From a checkpoint of a small transformer trained on Wikipedia.
Size: 12 layers, width 160, MLP 448 SwiGLU, vocabulary 8128, 6.19M parameters.
Architecture: RMSNorm before each block, rotary positions, no biases in attention or MLP, normalized queries and keys.
Training: a variant of Adam for these matrices, 324M tokens, 4938 steps.
Each number is 50 + 12 x the weight over its row's rms, rounded and kept within 0 to 99. Layers, rows and columns count from 0. The size before them is the row's rms in percent of the matrix's.

# layer 5 attention query, 128x160, rms 0.0723, rows 108-127, columns 0-159
113:42 60 29 49 44 72 44 72 45 50 42 53 56 48 46 51 45 70 82 38 59 49 60 67 48 57 43 46 63 61 43 57 41 68 41 35 47 40 56 54 64 43 34 59 09 57 62 37 53 48 51 65 22 57 45 44 53 36 45 59 59 29 55 40 50 64 58 30 34 47 50 45 51 43 56 55 48 50 42 53 66 49 46 57 55 43 45 49 56 39 42 41 36 58 44 41 50 30 20 45 54 49 32 52 29 44 45 51 52 35 56 47 43 79 46 70 65 52 50 65 24 44 47 46 45 46 30 43 36 39 57 55 48 27 27 61 52 63 65 61 65 36 57 47 61 50 63 47 53 35 53 52 52 89 47 67 45 44 42 67
132:51 60 78 38 33 34 43 66 54 52 35 68 41 51 58 40 65 38 50 39 55 40 32 27 70 54 55 62 34 37 49 56 53 43 60 61 66 55 60 43 35 67 30 55 60 42 51 52 57 59 48 33 12 54 53 46 41 58 43 48 30 40 25 49 56 35 67 49 44 36 48 65 59 53 69 40 60 30 49 46 49 75 48 40 40 50 52 54 53 57 54 40 61 58 40 63 56 38 34 51 41 39 60 78 43 71 28 52 41 43 46 46 58 53 60 68 32 24 31 60 47 61 42 45 29 41 38 38 48 62 37 54 63 47 26 58 28 56 50 52 46 56 53 50 47 48 35 49 43 70 65 40 59 41 52 39 30 48 44 45
109:64 65 46 54 40 58 45 61 58 46 23 61 57 45 63 56 71 55 59 40 65 48 47 36 59 56 37 62 38 30 50 45 32 59 51 54 41 41 67 68 48 59 27 66 65 26 50 34 47 76 57 44 19 63 50 36 50 53 58 52 29 35 37 27 53 39 65 40 32 41 44 51 50 54 58 56 50 55 54 58 49 72 66 42 51 46 54 60 51 50 54 33 60 73 48 63 45 38 28 55 58 54 53 55 53 67 35 74 38 45 46 44 49 49 47 55 51 49 24 60 39 70 43 64 23 50 28 61 36 47 44 47 47 41 43 69 47 52 37 60 42 63 36 46 42 46 34 31 35 54 59 25 38 69 60 41 33 46 51 48
122:62 47 29 59 58 48 62 38 51 62 42 46 62 59 49 60 59 59 74 27 65 54 59 79 37 52 25 41 60 63 38 41 49 63 41 37 46 49 45 41 70 38 45 38 48 44 77 37 21 54 61 53 35 47 35 61 56 54 55 52 58 69 61 38 50 49 44 55 48 57 47 39 52 59 44 61 42 68 55 73 53 57 45 51 61 56 30 68 63 50 63 51 44 45 47 43 48 38 46 44 64 60 37 33 65 40 60 50 47 38 63 48 41 39 52 47 67 40 19 54 38 47 64 75 38 49 60 66 52 37 61 46 40 45 67 34 63 76 50 46 56 37 46 56 48 47 44 64 52 23 28 50 25 70 45 76 46 43 62 55
097:32 57 41 52 54 66 44 86 69 50 50 40 57 51 45 47 45 76 66 28 67 39 70 52 39 36 48 48 63 68 43 67 56 67 46 50 52 47 48 54 68 36 53 63 28 38 59 36 53 56 49 68 43 49 43 53 38 26 70 36 58 24 51 62 54 54 47 54 31 41 49 40 55 37 64 65 33 39 52 48 59 35 38 52 57 40 46 57 76 43 39 71 39 51 46 36 50 52 39 36 47 49 22 47 34 61 44 46 44 32 51 49 38 68 37 65 63 61 57 51 32 53 57 44 36 44 53 61 33 48 65 68 43 25 31 56 54 50 52 52 52 38 49 51 61 44 67 57 55 56 49 48 52 81 55 61 26 38 45 48
099:42 58 65 34 35 57 59 37 40 50 60 65 45 46 20 58 67 62 35 63 58 65 60 37 58 50 48 65 23 34 65 53 56 47 56 48 46 58 71 45 45 52 41 40 50 44 51 48 60 57 45 50 26 54 34 26 62 61 44 50 32 39 48 44 68 36 48 43 27 33 24 33 53 73 50 46 66 51 71 56 61 60 60 41 45 55 42 48 61 44 56 55 44 63 46 63 43 39 29 73 36 60 66 49 64 41 50 55 63 65 67 58 26 33 44 47 52 40 25 46 30 54 42 56 50 68 44 53 52 53 48 39 67 50 40 39 28 51 31 67 72 45 48 51 38 54 54 46 33 71 42 30 52 44 49 38 36 59 58 62
104:47 47 45 26 51 45 56 19 45 40 75 33 44 40 53 45 39 51 24 69 28 57 38 43 51 62 58 47 24 45 63 57 33 24 48 48 30 55 49 34 39 59 64 30 69 68 47 64 58 41 47 39 63 52 55 51 63 42 36 62 61 62 41 64 44 50 37 35 56 59 34 66 56 75 34 33 47 49 46 34 32 32 57 70 35 39 51 41 39 32 50 48 44 32 52 55 53 66 83 57 61 52 70 40 46 36 42 44 61 69 56 63 47 46 41 24 41 60 64 48 50 51 40 44 68 56 48 38 44 49 40 54 46 68 56 50 45 43 63 30 39 60 55 63 63 49 52 60 48 61 39 55 54 46 40 40 64 60 55 53
102:71 47 34 55 52 27 44 69 53 53 72 52 48 51 84 47 41 55 73 50 34 57 41 59 33 35 45 39 51 65 57 49 55 42 45 56 45 32 37 54 39 50 58 19 62 48 72 44 33 60 54 46 71 46 61 62 36 20 35 49 56 72 47 68 56 47 35 66 58 56 61 58 61 44 46 49 39 65 43 38 49 59 61 29 48 31 53 43 53 45 46 34 55 40 79 57 47 59 72 52 68 36 36 41 49 50 44 40 45 47 48 46 59 45 58 54 40 56 55 41 58 27 58 55 57 25 70 45 66 42 71 47 38 62 61 35 56 32 54 49 28 64 52 59 64 51 49 61 57 48 38 63 24 54 54 45 49 47 40 42
111:61 50 52 56 62 67 56 82 46 48 37 52 45 40 44 60 49 63 50 40 60 49 80 48 65 39 42 58 67 48 39 52 48 64 45 54 44 54 61 70 61 46 39 60 44 41 49 48 47 70 61 57 18 69 45 41 35 56 69 50 42 33 49 34 46 41 79 55 44 38 58 37 62 42 45 68 66 46 64 50 52 42 51 37 53 54 68 61 49 57 44 54 46 68 44 68 55 25 33 48 47 67 55 36 51 64 34 66 51 45 56 66 47 80 45 58 69 34 41 41 45 66 41 50 36 54 49 45 40 36 46 40 60 32 47 74 45 46 28 65 61 41 46 35 41 60 55 35 51 25 71 36 51 75 65 57 41 47 55 51
110:44 73 54 49 42 48 47 65 38 30 46 46 53 50 44 64 56 50 40 41 49 51 55 57 51 53 28 37 54 59 48 23 29 51 51 14 37 56 61 52 32 55 37 43 44 51 50 63 43 35 55 62 46 58 31 32 66 47 51 58 59 51 59 38 57 59 53 50 48 65 43 43 54 51 29 47 53 67 45 74 40 60 47 57 48 64 67 57 53 43 47 45 41 34 46 48 53 33 57 35 48 53 64 45 43 47 33 60 53 61 43 62 34 36 36 97 51 46 23 83 44 43 48 48 57 46 54 36 35 43 44 52 47 34 28 45 57 55 53 51 53 53 62 53 36 46 52 53 49 26 56 66 46 87 47 53 23 64 31 59
130:53 39 55 23 53 50 52 15 50 60 60 33 40 56 22 36 44 39 17 50 47 46 51 52 40 54 62 54 48 40 57 61 46 42 47 41 53 55 23 29 49 46 66 48 49 43 32 52 49 30 49 68 62 41 48 61 58 75 54 55 76 41 50 55 49 54 44 45 66 65 53 53 46 62 40 34 51 35 44 39 42 47 54 65 42 44 61 54 53 70 51 76 62 51 37 41 48 60 56 63 38 44 66 67 46 26 81 32 42 68 49 43 48 52 57 50 49 64 57 52 64 46 28 49 58 61 51 56 62 54 29 67 58 61 55 57 44 56 60 38 46 63 60 19 52 45 44 53 39 56 54 42 63 35 45 48 84 57 53 58
092:46 37 35 61 44 87 52 53 45 51 45 46 70 46 16 58 40 62 58 42 64 38 60 49 54 51 48 52 60 54 51 67 48 69 26 39 52 51 63 72 65 54 61 73 33 58 39 43 64 56 38 66 41 54 34 62 38 49 68 57 43 22 53 38 43 51 58 33 43 44 42 51 56 37 48 66 49 48 58 44 54 43 47 60 57 52 47 63 63 78 50 72 32 59 38 26 40 48 28 39 36 66 56 67 47 49 78 67 53 52 68 54 38 50 52 48 65 50 59 26 31 42 41 49 37 52 32 70 48 33 53 29 63 39 57 62 37 48 43 59 57 56 39 49 48 60 50 36 52 43 55 27 55 51 57 56 52 52 62 51
103:65 60 61 77 20 49 46 50 49 57 31 48 63 47 44 63 59 44 43 24 67 48 48 56 72 46 56 53 46 33 71 45 56 53 57 39 51 53 63 53 30 57 62 51 52 55 52 44 52 51 29 42 37 46 55 40 63 40 49 54 30 35 46 47 60 46 35 53 40 66 34 41 48 66 60 43 62 56 30 65 46 41 54 36 59 60 39 74 67 50 58 54 54 60 20 39 30 55 60 53 28 33 37 45 71 32 50 48 45 73 53 37 45 23 49 65 44 54 21 71 46 50 53 67 55 44 54 60 48 40 35 22 46 39 51 32 47 62 42 61 53 25 43 48 47 56 51 51 46 58 34 33 32 45 50 27 57 57 49 42
094:61 51 41 53 39 46 44 50 59 35 19 38 67 51 38 69 53 30 36 36 74 59 36 39 44 72 65 40 51 46 40 56 29 52 39 40 55 51 66 46 51 50 51 52 60 46 34 48 53 62 44 70 35 47 28 51 55 75 60 67 24 43 39 25 74 55 51 56 32 58 41 58 65 50 42 51 49 41 40 51 65 59 59 56 58 61 28 67 56 57 59 56 56 56 58 42 53 44 33 41 47 60 60 37 65 63 42 75 65 54 38 64 45 48 56 56 34 37 46 65 57 62 48 50 50 44 36 39 52 49 37 61 52 45 33 70 34 55 46 57 55 58 69 30 23 52 33 59 37 57 66 49 19 38 57 50 44 46 35 58
110:50 55 66 62 42 43 45 25 40 41 67 62 43 67 41 35 48 46 19 58 43 49 48 49 61 50 49 62 49 43 62 38 62 51 49 57 60 67 29 48 32 60 67 44 63 48 40 61 50 49 51 41 71 53 59 41 46 52 48 45 59 25 48 64 59 58 59 65 59 67 58 34 40 48 46 37 61 50 47 59 40 27 48 57 44 51 58 50 44 54 50 73 46 52 39 49 60 70 60 49 45 51 62 61 73 40 60 43 45 86 29 59 64 37 68 20 51 64 70 19 74 50 54 66 64 61 56 35 68 57 35 46 49 50 63 38 56 45 24 55 54 35 26 41 45 49 59 54 48 58 45 60 40 41 36 36 63 61 54 40
121:40 47 53 19 49 63 45 32 34 54 52 50 60 55 23 33 61 55 30 57 65 38 46 30 65 59 66 60 41 23 50 60 32 44 49 64 42 66 49 50 60 46 48 68 53 33 40 43 54 49 44 47 33 52 34 36 62 52 52 59 47 33 38 49 63 33 59 34 47 45 44 44 51 67 56 55 51 25 59 39 53 47 50 65 54 71 38 50 50 56 62 59 66 75 26 39 32 42 40 66 34 67 46 53 51 42 62 62 49 58 64 43 42 69 38 27 51 48 44 54 43 65 36 55 38 61 29 51 47 48 36 51 61 64 33 62 38 59 34 47 68 66 66 39 57 39 41 33 57 65 44 25 63 34 54 51 66 56 63 46
088:67 65 50 62 36 38 46 67 55 47 32 60 45 32 64 45 51 56 43 43 40 58 39 32 53 50 49 69 45 38 45 34 37 36 60 67 55 57 62 78 18 61 40 56 76 31 55 56 51 61 65 39 59 38 54 33 39 43 42 67 14 45 37 43 58 48 51 57 36 36 38 51 64 60 56 46 56 42 34 36 32 52 81 34 34 42 52 59 37 67 55 49 51 56 50 75 45 51 54 54 57 59 67 42 63 60 39 32 41 68 38 50 55 30 65 47 51 29 37 51 39 63 54 61 48 42 36 33 40 36 39 41 45 59 62 52 48 48 45 64 52 58 34 37 46 54 35 44 37 59 54 35 32 52 46 38 39 44 48 31
108:53 59 76 52 33 12 37 43 60 31 58 54 38 44 63 34 49 34 44 58 49 59 28 38 79 56 79 31 39 48 48 54 35 35 49 51 30 54 62 31 30 35 33 54 69 43 34 58 56 32 22 53 48 45 46 44 51 53 37 50 38 46 31 54 56 64 60 56 43 47 34 55 60 50 50 45 64 45 50 44 41 51 50 36 58 45 28 40 41 62 61 45 54 50 53 57 41 56 60 41 50 29 62 54 51 45 40 46 55 61 56 43 31 60 32 42 28 56 55 55 68 64 61 64 50 52 43 38 62 55 49 37 47 62 40 40 50 46 14 46 53 53 76 50 44 77 38 33 67 52 45 61 43 39 43 51 63 49 48 46
124:77 42 27 74 53 44 47 52 37 48 32 69 45 35 60 55 53 73 59 36 38 63 52 72 21 38 27 64 62 49 37 29 48 54 65 31 56 46 43 69 54 57 50 53 49 52 62 48 37 58 83 52 68 43 49 47 39 55 54 69 43 57 64 29 38 61 61 54 63 46 71 51 54 30 52 60 45 65 58 57 50 64 63 52 49 58 60 39 41 59 54 43 40 47 68 50 47 40 46 49 71 66 58 37 45 44 49 47 45 41 41 58 74 62 57 52 62 45 45 44 39 35 52 37 47 46 55 44 35 34 55 54 50 30 64 65 61 34 61 49 39 59 40 42 55 43 42 38 38 23 63 51 42 83 58 64 53 30 42 54
121:50 82 57 61 42 28 47 68 55 47 52 53 46 62 76 29 56 39 64 56 50 47 25 47 59 49 34 48 42 61 37 35 56 42 61 64 60 44 46 56 35 68 21 58 60 35 66 50 43 64 43 22 53 48 74 49 28 37 52 46 37 67 53 39 46 54 55 68 52 43 49 41 52 53 48 59 52 62 71 47 47 48 50 35 40 36 62 52 50 31 67 31 57 49 55 65 56 52 46 40 55 44 39 42 52 72 27 50 51 50 45 59 81 49 64 44 40 48 47 54 49 59 68 71 44 33 60 30 58 55 70 44 43 59 39 38 63 49 35 56 46 35 46 63 53 54 40 47 55 58 47 59 29 57 54 55 28 21 53 30
# layer 5 attention key, 128x160, rms 0.0725, rows 108-127, columns 0-159
093:56 65 44 49 42 47 35 70 54 37 49 70 38 52 52 52 68 64 57 37 54 35 47 54 45 58 32 42 49 65 43 50 45 44 53 47 67 47 45 44 43 46 35 59 35 31 69 52 53 52 57 46 48 51 51 34 35 47 29 67 57 38 39 17 49 53 44 17 54 22 63 45 51 30 49 44 54 38 45 55 33 53 33 48 43 49 50 55 49 51 60 32 61 61 48 63 61 38 23 65 47 41 34 55 33 49 47 52 43 33 43 42 57 58 49 59 51 25 50 34 29 75 48 57 32 38 47 32 41 34 46 72 48 56 29 48 45 71 55 54 56 47 71 43 66 41 44 48 25 51 48 32 37 55 77 54 40 26 60 42
097:51 47 42 46 48 57 59 61 61 64 39 66 56 47 75 42 61 61 50 36 53 37 60 42 86 46 40 63 45 34 53 61 43 33 57 69 54 50 67 55 35 41 39 62 74 42 61 42 54 71 51 31 41 56 71 40 46 28 39 48 45 46 29 26 50 28 54 36 34 52 41 54 58 70 29 56 50 58 57 60 60 56 63 59 57 49 33 66 75 48 62 50 54 87 45 63 50 43 51 39 66 38 51 49 64 57 54 44 67 48 48 44 56 53 53 52 54 45 22 33 40 65 55 56 42 26 34 44 48 47 54 50 40 58 42 31 50 56 32 37 61 50 54 45 48 50 33 43 48 73 67 42 36 54 64 51 26 48 55 46
104:52 45 39 66 53 57 66 54 41 77 22 40 63 42 83 57 46 57 64 49 50 74 58 41 55 43 55 48 57 54 46 40 45 48 46 61 48 48 58 64 75 54 57 48 41 59 45 36 42 58 53 57 36 50 47 54 55 38 55 32 48 48 78 67 55 58 51 57 43 53 55 43 52 31 44 56 33 61 45 44 55 45 62 48 57 56 51 51 44 55 44 54 37 76 49 69 13 32 44 50 75 43 41 51 50 57 41 38 48 57 61 63 48 37 60 41 66 64 49 49 47 34 69 39 63 56 50 76 48 62 50 29 32 36 84 30 68 59 31 55 48 46 38 60 46 52 65 26 58 35 69 47 54 45 35 57 51 70 56 36
094:38 44 32 59 47 55 49 48 39 50 47 49 57 69 51 55 42 35 72 35 51 35 47 65 34 42 50 30 65 56 37 36 34 77 42 37 67 53 45 46 84 23 56 47 21 55 50 19 37 52 45 55 40 49 22 51 60 46 48 62 56 37 44 52 44 60 59 57 50 50 53 50 44 47 58 67 39 46 70 46 68 60 44 44 65 66 42 53 42 64 43 45 45 56 45 31 36 33 30 47 64 79 48 37 17 50 45 30 39 40 60 63 53 39 38 53 66 53 53 53 66 49 57 48 54 40 54 64 63 38 56 53 43 66 53 48 55 69 66 48 60 51 64 54 64 54 61 57 63 34 25 44 44 54 38 59 60 46 54 65
099:52 51 54 52 65 44 40 56 55 49 51 54 46 45 56 64 67 53 51 37 62 26 37 52 48 53 34 56 50 53 39 48 49 55 61 69 61 46 49 44 49 56 40 42 32 49 63 61 41 64 55 52 46 52 73 58 29 58 37 57 32 62 37 28 46 54 56 53 55 50 53 48 53 34 63 56 47 51 47 46 53 47 29 50 44 46 63 59 42 39 47 17 67 49 53 52 48 48 10 49 39 30 25 57 26 63 25 53 41 17 38 34 60 60 52 72 49 46 55 40 45 59 40 46 20 28 57 34 44 43 39 64 51 54 45 71 53 58 41 63 41 55 64 47 52 36 34 53 31 47 59 40 30 55 60 41 32 17 49 33
091:47 69 39 63 55 61 41 37 49 57 57 65 40 48 45 39 61 67 42 41 38 46 52 50 63 58 44 59 32 20 55 43 35 36 63 63 50 57 53 55 46 37 51 57 46 54 49 20 54 64 48 47 39 41 49 40 62 58 36 45 53 15 47 60 46 38 49 51 45 51 25 41 41 65 41 62 39 66 31 52 65 58 59 57 50 49 46 65 72 37 67 66 26 62 27 46 47 40 64 61 61 70 57 52 65 51 49 35 56 70 63 54 55 33 51 42 60 67 33 64 23 56 58 63 46 55 50 56 51 58 56 40 81 53 47 22 50 66 23 30 67 54 52 56 62 55 54 64 57 56 54 35 54 58 45 69 48 50 52 58
112:54 43 40 57 47 46 40 27 51 68 47 48 55 51 44 38 41 80 32 68 45 61 39 42 44 63 59 48 42 59 57 60 50 44 28 55 36 64 35 52 52 40 74 49 55 52 47 46 70 40 41 58 60 54 42 40 55 68 54 61 87 56 60 59 43 43 60 43 54 57 28 57 54 62 54 41 55 39 45 31 51 31 42 63 56 39 47 34 58 47 47 69 24 34 54 48 59 61 71 52 51 74 45 32 57 42 49 45 71 81 53 39 42 52 31 30 50 67 51 65 50 57 41 62 74 90 53 50 46 36 43 52 66 48 46 49 49 50 46 38 50 35 37 64 58 42 51 54 70 49 37 55 56 53 40 59 61 66 74 52
113:57 57 48 37 37 23 50 57 57 48 57 47 40 53 63 48 51 23 77 78 57 44 35 48 41 55 49 44 55 71 53 67 41 53 50 54 39 24 45 61 45 54 43 43 48 49 60 54 38 59 36 47 46 57 57 47 34 62 44 46 54 70 51 68 48 58 55 64 47 38 50 73 56 52 68 57 45 63 70 47 45 51 67 40 45 22 45 43 30 64 58 01 63 46 69 50 61 51 38 64 52 60 46 40 58 65 38 78 50 39 48 48 63 52 37 32 23 50 38 57 73 53 43 47 47 62 46 48 62 60 52 58 39 46 50 62 51 29 71 51 33 55 45 64 46 46 34 50 55 47 45 56 28 39 47 40 71 48 54 44
131:54 58 40 62 68 60 47 56 59 45 41 48 65 36 61 54 47 43 44 31 55 59 74 52 51 32 34 54 81 50 41 41 50 37 53 59 55 45 59 57 54 51 36 51 52 43 55 41 43 75 57 52 29 38 47 60 32 46 61 46 37 45 59 54 62 47 51 74 51 56 50 46 45 35 30 52 44 54 35 36 58 54 48 37 47 83 65 64 50 49 56 52 30 54 44 58 31 26 36 46 54 55 47 41 47 60 46 25 50 53 55 86 46 47 52 45 85 51 46 51 47 45 67 45 44 30 58 54 28 54 46 35 33 43 68 29 71 49 28 54 56 44 52 47 54 45 71 29 63 25 74 41 50 65 56 48 41 40 37 40
111:60 54 47 33 32 60 68 54 28 32 55 50 48 53 66 62 54 64 48 41 42 46 57 54 53 47 31 61 56 51 59 40 30 44 56 42 63 69 46 45 40 70 35 36 48 45 56 66 52 42 65 39 32 48 43 30 63 64 42 60 51 46 67 38 61 43 42 36 46 52 49 37 62 37 42 30 52 45 19 35 43 63 41 41 42 65 59 53 51 52 32 59 45 55 42 44 43 32 34 49 47 31 38 58 46 49 40 66 43 40 51 38 50 30 45 68 71 30 47 29 32 53 40 44 46 53 43 39 38 42 61 63 65 47 33 59 58 49 31 63 65 50 61 34 49 56 50 42 19 19 67 47 50 60 49 82 31 43 62 45
115:42 31 66 33 37 44 46 32 48 61 59 48 65 36 29 44 46 56 23 60 32 34 65 37 53 52 81 53 53 55 58 82 43 51 45 50 43 52 26 39 51 66 55 50 56 44 25 46 65 38 54 66 64 42 48 42 54 69 45 48 55 40 51 40 60 66 41 45 52 67 49 49 51 46 58 27 60 27 54 41 45 50 53 38 38 36 63 46 49 41 24 72 71 35 50 36 41 65 58 44 49 45 62 51 51 28 58 46 51 61 54 35 35 84 58 65 42 52 79 53 56 65 38 49 48 38 47 46 47 43 54 48 66 48 29 75 41 42 71 51 43 59 57 39 50 51 57 53 50 61 46 47 59 44 32 47 67 62 40 57
095:65 54 54 58 57 46 27 52 56 47 43 58 69 41 54 49 64 60 43 20 59 61 55 60 51 48 64 51 56 53 42 52 73 41 57 63 45 52 47 60 50 56 59 64 39 34 63 44 61 44 45 51 57 30 37 73 48 69 48 67 16 42 42 32 44 61 41 52 60 50 49 48 41 26 66 59 63 54 39 59 55 45 57 50 54 76 55 51 57 43 67 65 56 55 37 41 33 36 40 49 40 60 58 53 61 37 39 37 43 54 58 31 42 47 52 69 67 51 62 51 39 41 61 37 32 29 67 43 30 44 43 29 56 47 55 10 79 55 27 72 56 55 65 60 49 57 52 53 80 58 51 43 47 43 63 52 38 54 59 50
112:40 62 54 59 50 62 47 52 42 52 50 59 41 58 57 71 51 45 41 47 61 50 46 62 54 41 66 58 29 27 44 52 52 49 66 25 72 48 52 32 53 59 70 55 46 64 48 52 46 52 43 39 51 43 62 40 68 49 45 44 23 45 38 42 71 34 52 39 48 60 39 40 59 48 50 37 31 54 45 66 77 51 40 54 69 64 36 67 67 45 50 56 67 69 50 45 46 61 76 54 52 43 47 76 56 47 59 39 19 40 61 49 57 04 58 60 50 45 46 48 49 52 59 46 52 59 43 61 51 63 56 68 60 69 47 35 62 52 34 35 57 56 67 33 54 59 59 62 55 41 53 40 48 31 43 57 46 66 82 46
103:50 57 44 65 38 52 42 56 45 48 21 47 71 66 51 44 57 69 52 32 45 53 43 66 67 54 74 43 64 43 50 55 33 56 39 56 55 62 52 63 38 53 47 42 53 43 47 47 59 54 31 54 51 30 38 54 63 50 61 44 18 38 48 35 58 62 58 50 45 77 34 62 65 44 35 51 56 51 41 55 59 60 68 45 62 80 37 63 63 63 58 57 50 55 47 52 36 42 55 23 58 27 56 40 69 39 56 63 50 52 43 55 53 40 45 69 63 60 30 43 58 52 77 38 53 26 35 49 66 25 55 46 35 40 54 52 66 62 30 45 63 41 64 42 39 57 39 45 54 44 61 43 41 34 32 69 44 73 54 38
125:38 57 70 39 52 49 48 37 32 39 73 40 38 62 34 60 53 39 30 83 46 47 55 42 51 41 57 61 09 30 64 59 60 47 50 40 51 47 51 50 38 56 52 46 62 39 25 71 63 46 69 48 55 49 78 38 67 49 58 38 56 62 44 56 52 37 55 67 49 50 41 44 48 52 40 44 60 43 67 58 54 58 52 53 42 51 40 53 57 49 43 71 50 43 50 44 55 70 70 46 49 50 70 60 59 48 35 36 38 68 38 59 40 48 62 56 30 37 68 51 62 48 36 58 66 53 60 45 59 84 59 56 74 69 53 43 40 33 57 34 44 62 42 51 36 60 65 67 67 53 49 55 59 48 35 45 51 68 33 37
117:36 42 53 66 49 61 44 33 55 79 42 59 66 49 33 45 50 58 50 46 57 66 52 49 52 48 75 38 44 40 56 57 53 47 46 58 37 50 56 45 63 38 78 57 51 55 33 28 59 43 46 89 39 56 42 56 60 26 46 41 50 31 54 54 62 39 44 50 55 70 46 51 45 52 32 55 49 42 61 34 57 42 60 54 58 54 46 43 52 32 49 73 50 42 45 53 34 53 53 54 56 73 57 57 50 56 60 21 69 71 59 55 38 56 53 41 57 77 67 59 49 40 74 57 65 53 53 59 36 49 58 29 56 48 53 31 56 68 35 38 50 48 69 52 61 46 69 44 80 80 46 49 70 41 41 54 59 53 37 66
088:49 64 37 49 57 61 63 40 44 63 41 29 62 45 79 53 38 56 65 57 43 84 58 60 48 43 60 71 44 43 39 55 43 42 56 69 52 52 70 69 64 56 52 47 41 57 38 39 42 69 43 48 42 29 46 53 71 41 43 39 42 58 69 59 58 56 51 62 50 51 34 55 58 56 34 56 32 58 44 44 71 44 65 61 56 61 44 63 50 52 57 75 41 56 59 70 35 53 54 50 63 60 42 41 66 59 42 45 64 66 65 65 52 27 55 23 54 55 46 42 65 31 70 32 52 48 64 55 50 58 63 35 37 57 67 26 77 47 25 61 57 43 35 43 48 57 49 35 59 45 57 55 50 51 37 56 43 80 48 46
104:44 27 50 57 50 38 43 39 61 52 46 42 55 51 62 45 39 52 55 56 50 75 62 44 64 48 53 37 60 50 50 42 40 50 47 30 23 61 70 56 47 36 64 36 65 59 23 49 54 20 28 58 27 51 37 68 47 37 47 33 70 44 49 61 59 63 55 63 39 62 38 61 69 76 42 47 51 50 30 48 65 51 35 56 66 39 41 50 56 55 44 77 45 51 60 46 29 54 66 46 70 38 59 61 60 57 54 45 70 50 57 44 50 18 44 32 46 57 50 61 70 67 56 51 74 58 51 61 51 55 57 33 48 59 57 36 52 62 42 41 49 29 63 57 44 50 50 34 47 53 53 77 45 46 29 47 56 61 64 54
116:66 54 43 30 44 43 69 58 59 42 48 43 56 39 59 54 57 51 72 44 46 49 54 57 37 46 46 55 55 58 39 58 62 42 68 49 72 51 48 62 45 66 39 43 46 18 59 58 38 52 83 46 57 33 44 32 46 47 48 58 58 51 56 36 50 65 32 52 65 31 56 55 51 28 37 59 55 49 54 56 31 57 66 28 42 56 67 43 44 56 69 35 40 53 68 62 51 41 40 55 45 52 44 36 42 48 49 69 51 58 46 50 41 75 54 56 51 51 36 31 53 42 41 14 37 24 50 45 41 44 43 57 40 45 50 66 54 27 71 61 42 57 41 40 36 48 43 28 36 29 58 41 35 75 78 60 54 40 40 52
113:53 72 51 43 56 55 58 58 42 51 51 31 54 73 65 58 48 15 77 65 44 50 43 41 64 53 39 50 39 47 47 33 56 56 53 48 50 40 76 51 47 42 34 50 51 55 66 49 37 52 54 27 28 66 72 53 45 17 62 25 49 57 64 57 50 32 47 82 48 44 59 55 50 68 31 45 34 64 56 53 57 50 51 60 40 45 46 60 31 58 63 30 38 66 63 65 42 51 49 46 65 52 57 45 55 68 29 49 63 48 44 83 70 40 54 40 53 48 37 54 61 49 47 54 52 34 44 50 66 71 75 42 40 53 65 37 52 47 49 48 61 41 60 64 36 67 48 50 47 53 36 41 42 44 50 51 38 55 64 41
# layer 5 attention value, 128x160, rms 0.0953, rows 64-65, columns 0-159
074:73 31 64 67 34 49 26 54 44 31 33 58 67 39 57 42 40 51 19 43 50 58 43 53 55 28 66 40 49 56 47 59 53 43 41 54 42 41 44 54 49 56 54 47 45 71 40 41 65 28 34 50 80 42 46 68 33 59 53 56 59 51 31 51 53 54 32 54 40 44 67 64 58 49 65 44 58 51 52 30 46 32 49 40 53 35 48 55 45 20 42 49 63 40 34 33 54 56 53 58 26 57 37 62 41 51 51 61 56 28 36 43 63 64 58 65 41 46 55 61 61 61 53 55 62 56 47 52 22 43 53 41 59 72 51 37 47 55 47 59 55 55 38 41 43 65 57 77 45 59 57 49 44 27 41 50 76 41 78 43
083:37 53 33 35 39 57 72 45 55 57 58 39 71 57 61 68 38 42 77 53 36 40 49 42 39 72 65 46 54 46 53 59 36 52 47 48 36 08 57 30 51 52 62 52 58 51 38 60 38 61 42 49 32 58 39 45 57 50 45 35 39 49 44 66 55 48 51 49 44 53 51 49 74 44 62 44 29 44 43 54 73 48 56 55 67 31 44 67 71 60 46 51 27 61 59 58 57 61 51 43 58 65 58 35 62 59 61 48 48 44 78 63 56 44 32 43 51 58 34 42 56 57 53 48 53 24 44 65 69 75 60 43 47 39 70 44 44 49 58 46 64 49 45 45 20 59 58 60 48 27 73 61 40 36 44 41 47 70 51 56
# layer 5 attention output (transposed), 128x160, rms 0.0865, rows 64-65, columns 0-159
077:55 58 59 42 41 44 61 52 51 66 38 67 41 57 30 65 71 27 67 27 56 43 47 46 52 63 45 49 49 54 44 23 46 47 47 52 53 67 53 54 64 53 45 52 46 49 57 36 48 76 55 29 40 67 52 44 45 52 75 58 25 50 50 47 50 52 56 61 47 50 55 44 57 45 54 62 33 63 49 76 58 73 59 45 30 77 51 55 46 57 56 47 45 56 62 62 18 14 43 52 64 53 59 40 69 48 48 51 61 49 37 73 52 56 43 42 64 37 35 48 74 57 65 58 39 59 56 47 41 51 51 44 31 24 74 64 40 63 54 55 66 30 59 56 50 34 37 43 51 53 50 35 36 67 53 66 41 56 60 45
089:30 46 56 28 61 55 41 52 51 45 71 62 31 50 24 43 66 45 46 45 50 38 70 45 45 36 57 36 51 42 46 72 47 64 39 57 51 52 37 48 77 58 52 63 43 49 53 67 61 54 36 63 50 50 57 49 67 53 55 60 58 36 43 45 40 50 72 55 55 34 49 49 50 50 61 49 42 40 46 42 46 42 42 44 59 57 60 20 53 42 33 67 47 30 52 47 67 44 46 60 21 50 46 64 19 59 53 41 52 39 51 49 39 79 54 54 58 56 68 64 61 39 35 36 48 98 43 51 38 51 56 73 64 61 37 60 51 46 69 42 41 54 50 61 38 36 53 58 41 43 45 43 79 65 43 62 40 37 55 53